{
  "n_layer": 8,
  "d_model": 512,
  "n_head": 8,
  "n_kv_head": 8,
  "d_mlp": 2048,
  "positions": "rope",
  "rope_fraction": 1.0,
  "init": "normal",
  "lr_mult_qkv": 0.4,
  "lr_head": 0.00731,
  "decay_fraction": 1.0,
  "seq_len": 1024,
  "doc_mask": true,
  "z_loss": 1e-05
}
Each number is 128 + 32 x the weight over its row's rms, rounded and kept within 0 to 255. Layers, rows and columns count from 0. The size above them is the row's rms in percent of the matrix's.

# layer 5 MLP down (transposed), 2048x512, rms 0.037, rows 1834-1858, columns 256-319
size [110  98 103  97 107  93 104  95  92  96 108 103 106 109 108  97 103  99 107 101  98 107 106 115  95]
[[155 123  98 104 100 176 166  83 120 106  89 168  82  79 115  80 121 160 113 189 148 112 137 137 130 102 104  80 167 123  90 124 127 101 184 152 134 160 115  88 124  71 142 140 162 213 106 178 105 141 101  88  98 154 105 134 167 157 137 164 106 175  97  95]
 [165  95  85  91  85 140 160 129 106 157  60 111 110 124 113 162 138  94 145 155 160  96 151 106 158 185 160 111 149 111  99 157 145  69 156 121  94 116 160  97 141 160 160 132  99 154 152  75 135 134  86 120 183  77  84 121 156  92 135 118 184 153 179 130]
 [148 119 158 136 134 124 173 171  76 126 126 178 113 141 147 119 155 103 176 116 115  88 145 111 125 131 144 134 144 167 107 138  92 135 116 111 141 124 147 152 119 133 100  87 150 131 122 178  76 159 108  94 191 124 118  88 118 135 125 174  98 145 134 141]
 [ 93 105  74  73  51  72 119 128 159 118  77 190  86 122 173  83 155 125 165 187 121 142 163 109 173  99 133 137 129 156 103 107  83 100 148  89 133  97 106 109 101 107 147 108 116 140 148 132 133  46 144 108 142 117 149  90 121 152  84 127 185 180 165 112]
 [ 99 135 118 146 141 109 134 140  90 101 141 122 150  36  78 111 120  67 189  98 139 155 203 147  89 113 173 104 152 174 105 113  88 143  89  91 131 114 121  97 140 140 147 170 153  98 102 103  77  75 154 110 139 122 136 129 123 151 123 147 117 175 133 172]
 [100 154 114  62 163 173 150 113 144 206 142 139 125 109 133 153 107 109  89  77 104 147 147  99 135 152 162 209 110 140 175 115 132 144  86 152 151  59 152 136 148 153 135 145 144  62 119 101 130 116 191  91 111 112 136 154 120 150 100 109  69 112 204 128]
 [116 147 134 146  96 117 159 118 148  78  82 125  88  94 156  88 112 142 174 122 180 105 139 124 122 110 198 107 126  96 104 144 130 105  73  44 168 107 111 170 161 148 173  99 167 126  94  65 164  80  61  82 184 150 150 176 129 130  91 124 160  96 125 155]
 [187 164 160 202  94  94 138 138 132 135 166 113 139 155  89 120  50 114 128 122 116 138 123 148 167 107 134  93 180 145  79 100 155 150 144 147 120 167  96 169 132 130  89 122 125 100 152 120 151 139 133 117 123 115 154  82 196 149 191  82 128 120  92 151]
 [135 154 180 158 140 124  92  71 156 116 121 157 175 174 151 105 176  87  89 118 126 182  68 112 133 167 205 139 153 109 158 112 140 119  66 124  90  75  88 150 152 207 172  78 149 153 121 149 120 127 172 194 129 131 120  85  88  82 120  70 149 150 117 120]
 [175 132 129 179 122  94 221 118  96 139 100 157 187 151 139 121 144 142 168 133  97 140 100  92 154  96 183 147 179 123 198 144 133 121  98 151 152 123  97 136 186 169  70 132 149  89 100  77 111 117 120 149 140 191  94 107  80 128 116 111 117 137 140  82]
 [157 173 207 147  99 115 112 133 109 145  80 114 158 155 115 140 131 113 162 169 152 121 115 105  94 142 166 133 104 160 127 119 153 112 131 133  83 110 120 145 165 152 153 104 142 206 168 136 100 138 128 179 126 123 126 127 145 109 103  76 243 125  35  99]
 [132 107 169 141 133 134 132 130 132 102  90  83 132 163 106 112  90  79 116 191 124 105  79  78 110  71 142 176 137 116 104 133 137 163 129 162 139  56 181  92  94 134 104 119 143  88 118 174 136 114  84 132  22 129 160 105  85 113 142 123 145 154 116 188]
 [ 75  91  88 147 138 195 127 108 117  82 106 114 107 146  92 156 135 139 138 120 129 162 107  92 107 108 123 131 189  64 162  83 134  98 143  87 128 140 156 134 151 168 176 120 102 108 129 186 138 134 184 142 120 105 208 149  77 131 148 157  96 130 204 147]
 [123 166 117 148 166 162 103 162 112 116  64 159  91 102  59 135 159 100  79 137 138 211 176 120 136 118 107 112 127 116 155  82 116 173 173 123 165 146  90 127 144 136 169 101 174 141 144 125 124  91  85 136 164 105 126 120 209 124  98  99 115 108  66  98]
 [144 116 125 115 115 153 146 130 102  89 125 142  91 129 157 133  85  97 114 163 174  81 165  75  86 130 157 133 142 134 163  86  83 113  83  87 105 122 164 148 175 104 126 189 141  95 119 138 115 147 107 174 129 165 100  70 174 130 167  99 113 158 111 142]
 [ 32 101 114 102 129 157 111 132 153 181  75 148  94 145 103 158 105 234 143 142  69 166 171  65 115  78 131 193 155 101  73 129 128 143 129 135 131 132 101  83 131 178 145 150  85 138 128  67 109 184 167 163  98 101 111  92  72 115  94 150 175  83  89 133]
 [109 119 161  62  96  95 118 124  95 118 130 157 129 148  77 127 170  71 131 147 102 130 146 144 167 147 159 139 129  79  82 104  96 167 103 109  94 146 159 102 189 106 145  68 186 135 109 186 125  99 115 167 138 130 175 113 119 176 151 110 151 160 142  70]
 [ 99 124 157  70 108 100 107  98 120 128 172 111 144 120 143  93  82 114 115 110 199 150 155 107 163 110 118 104 127 148 116 154 128 174  95 179  89 133 129 109 133 132 146 137 163 126 122 129  49 138 121 215 157 158 138 143 103 109 132 128 127  64  99 143]
 [119 188 159 135  77 129 115 113  76 129  81 136 162 144 123 160  85 128 125 145 135 125 139 123 145 205 153 107 129 100  79 129 125 132 117 145 154 141 103 217 175 144 121 120 142 151 148 172 174 150 122 175 117  77 104  70 152 135  73 146  88  77  89 163]
 [127 170 101 127 183 111 143  64 149  99  89 105 178  57 149  80 167 112 168 178 135  59 134  78 138  95  89 116 117 149  93 158  98 147 123  72  89  76 159 143 138 106  94 145 135 110 147 114 151 160  93 170 134 139 101 135 160 144 102  77 136 159 120 106]
 [ 91 146  79  89 110 107 111 127 126  98 170 139 154 145 148 159 142  90 134 159  97  70 129  63 118  86   7 121 118 123  75 155 139  59 132 107 113  93 154 134 150 241 103 103  77 121  93 137 120 144 180  91 139 108 165 118 113 155 138 122 109 143 124 128]
 [156 154 153  94 108 164 116 112 130 120 104 159 141 109 125 107 114 165 146 144  88 119 117  92 104 140 148 184  89 202 132 139 122 156 173 162  58 121 125 109 157 145  85 163 108 104  76 121 103 160 132 127 125 145 199 131  92 105 166 157 157  57 136 187]
 [ 96 120  90 172  97 143  65  70 108 184 148   0 108 158  91  60  74 119 113  94 147 173 142 110  82 127  86  94 154 183 111 147 121 102 168 111  85 117 122 127 145  68  99 120 143  64 165 191 175 116 130  99  79 237 155 140 148 143  90 100 151 174  62 125]
 [ 85 193 119 127 153 131  95  80 137 175 160 191 166 167 136 186  83 116 144 170 157  74  85 134 188 138  89 124 134 160 130  98 130 149  83  69 137 168 133 126 127 161 108 136 132 105 122 107 152 121 123 139  90 150  66  97 143 118  80  62 123 117 135 161]
 [153  78 112  73 120 152 147 127 144  48 142 104 168  86 102 156  95  79 129 120 111  89 137  59  77 137  90 112 103 143 104 131 107 177  54 152  87 169 150 110 130  85 174 127 130  84 186 141 104  84 106 136  93  57 136 147 119 119 104  87 158 125 114  90]]
# layer 5 MLP up, 2048x512, rms 0.037, rows 1835-1858, columns 256-319
size [100 102  97 102  94 104  97  95  98 107 103 103 103 113 103  99  98 106 102  97 102 113 107 101]
[[149 119 167  67  60 142 139 134 167 188 108 147 146 173 111 144 187 159 102 143 117  90 122  86 140 105 135 155 140 122 114 103 168 143 118 103 108 130 142 134 158 135 149 111  91 144 150 126  67 151  89 159 123 123 160  71  19  90 157 124 135 131 115 115]
 [117 121 134 174  81 178 179 150 145   3 101 153  44 119 148 167 120 154 141 139 181 102 153 107 100 157 159 140 126 123  90  68 165  83 183  95 114 157 101 146 167 103 131 156 162 121 131  83 144 127 109 156 151  92  80 150 189 107 120 191 129 115 108 132]
 [ 70 114 163  90  76 142  45 138 132 136 134 100 167 105 122  93 139 208 114 125 102 147 100 128 106 136  87 111 183 116 138 187 154 122 174  78 108 154 118 141 157 125 156 132 158 175 143  91 135 154 108 165 154 149 139  47 167 128  83  84 127  98  78 122]
 [112 118 150 146 121 118 154 174 157 128 121 147 123 146  80  83 189 116 119  98 110  45 179 132 154  62 132 160  99  96 122 130 151 103 145 123  96 130 117 113 128  80 133  89 156 109 138 162 125  96 135 129 118 111 103 153  85  88 107 136 167 146 157 156]
 [169 114 119 210 114 138 146 189 175 116 120 118 146 188 133  78 154 189 160 139 168 124 114 134 153 154 143  64  85 170  64 149 105 129 144 151 108 172 140 154 118 101 148 136 143 157 235 151 102 136 129 123 120  71  91 102 177 141 153  96 159 215  77 110]
 [187 132 128 132  87 150 119 166 146  94 124 194 142 147 183 120 145 104 162 103 122 113  78 164  79  64 115 139 124  80 198 113 130  47 137 134 176 146 171 114 153 115 137  69 154 116 157 115 131 148 100 143 123 115 130 155 101  91 183 130 174 158 132  72]
 [105 148 101 206  85 107 132 126 146 119 141 134 103 127 103 128  73  82 123 140  83 111 164  67  92  88 189 102  70 151 106 119 116 150 150 177 105 130 107 105 143 157 139 117 154 126 122 120  97 147  76 167 153  56 100 148 119 115 130 114 165 145  82  80]
 [101 109  31 131 104 131 165 148 127  80 109 105  79 106 122  89  60 139 198 146 163 128 141 106 127 115 156 142 107 153 119 170 118 107 132 131 180 135 168   0 135 124 137 171 141 155 187 138 146 143  94 160  91 147  74 120 100 104  96  94 115 113 150 108]
 [129  83 106 131 116 116 158 149 121  93 135 132 155  74  92 142  93 116 149 117 172 148 127 142 184 151 118 146 169 122 188 144 152 171 168 158 163  83 170 112 123 141 156 178 143 171  90  99 146 137 128 104 149  75 156  76 101  76 129 132 111 140 170 160]
 [155 131 140 115  83 103 102 121 108 168  59 113 127 151 134 130 123 110 143  84 107 129 129 135 102  67 128 188 114  92  94  85 131  81 161 118 123 146 105 157 122 136  73 144 150 136 125  85 126 106 132 122 168 104 103 146 136  93 134 122  95  74  93 114]
 [101 105 151 134 161 132 141 190 141  76 117 157  66 221 150  93 122 126  90 119 135 153 131  96 104 135 102  94 189 113 138 110  75 175  84 109 120 115 160 135 122 149 126 127 154 177 127 146 120  89 116 120 101 123 124 190 183 103 124 120 121 131 171 195]
 [ 43 224 140 141 157 199 121 131 173  84 137 122 179 170 143 158 131 127 132 107 147  95  62 152 168 113  88 117 155 122 171 176 131 176 116 121 121 141 152 132 132 129 154 152 144 137 152 202 151 110 158 132 154  81  70  95  93 115 120 151 125 149 182 127]
 [131  95 115 152  96 153 133  86 121 116 187 139 115 173 147  88  76  99 112 157 124 156 128 157 116 174  88 137 137 103 128  78 155 134 142 118 134 126 103 102 153  56 105 204 150  88 103  66  95 164 114 124  81 145 177 137 115 124  77 165 160 132 123  68]
 [ 82 108 119 156  97 148 126 137  92 131  91 152 136 152 165 135  89 132  81 113 153 122  96 124  71 170 160 105 112  78 171 163  85 150  87 103 119 169 118 156 188 127 140 141 112  97 118  82 132 203 116 118 111 160  90 141  83 136 155 101 173 124  86 123]
 [174 166 140 126 167  92 167  89 162 107 150 104 190 217 163 141 135  62 123 148 161 128 111 117  94 111 125  71 148  80 139  99  81 120 168 131 141  92 160 106  98 177 155 113 143 155 114 171 111 133 123 117 135 131 134  98 130  72 145 135 103 101 134 153]
 [229 162 175 111 118 101 123 143  79 123 123 153 131 149 138 101  87 145 119 132 131  44 135 127 168  98 109 174 133 121 135  79 139 149 196 150  86 163 160  79 115  89 193 124  60 119 130 191 145  94 150 161 148  91 118 177  93 111 116 163 154 136 124 109]
 [141  69 122  72 123 136 176 109 176 158 157 140 108 154 129 119  48 120 168 140 203 152 123 151 148 122 123 135 117  92 147 103 127 121 139 115 170 122 122 110 126 164 152 124  77 127 162  99  69 153 120  86 107  93 138 108 104 181 118  67 172 138  93 124]
 [141 162  97 149 137  46 126 118 108 127 178  74  83 123 135 107 101  99 122  71 137 121 141 122  87 194 109 124 176 123 142 143  90 128 124 133 172 148 163  99 123 112 123  89 144 121 129 198 189 200  83 110 151  69 139 124 166 151 122 124 127  95  85 134]
 [178 180 172 129 115 112 162  98 132 149 109 137  86  93  83 112 109  93 147 123 171 145  87 104 199  98 136 144 104 114  91  80 134 111 162  65 157 120 121 100 154  86 127 120  77 123 163 111 146 182  97 112 123 124 140 197 157 131 108 167 120 178 190  80]
 [152 152 163 118 150 160 164 141 121 152 130 110 119 122 125  96 168 160 130  94 197  86 145 107 110 119 133 132 114 118 150 121  85 153  91 147 111 132 140 107 131 131 140  90 155 137 112 165 139 151  94 121 135 105 151 185  99 128 148 110 161 150 141 167]
 [105 139 180 110 176 152  92 131  80 138 152  93 125 100 129 104 139  51 113 112  91 158 143 176 120  54 166  67 135 103 151  84  90 142 119 120 113  92 175 119 134 136 165 148 107  88 150 165 100  93 159  94 138  85 106 141 133  89 132 152 125 111 147 128]
 [ 95 154 137 141 117 140  90 151 101 160 117 162  72 136  63 115 132 171 140  90 111 106 173 117  83 104 166  90  86  70 149 106 160 144 142 128 117 136 216 130  95 110 151 149 127 167 140  51 143 117 119 102 143 182 134 163  57  90 195 114 144 113 130 111]
 [149 133 134 116 177 145 131  70  68 124  89 131 156 118 135 109 162 110  91 143 153 125 111 127 123 143 114 116 158 149 165 101 127  87  91  96 151 137 160 123 153  88 152 150  88 106 193  99 133 104  79 135 137 127  50  92 158 106 108 157 124  70 153  91]
 [149  52 154 153 171 102 160  93 199 172 141  90 177  43 119  96 136  74 128 110 113 163 165 204 119 145 143 147 196 111  97 148 160 137  88 107 127  99 123 191  85 145 134 139 187 180 123 142 116 137 218 119 155 148  74 184  28  98 111 181 139 111 124 155]]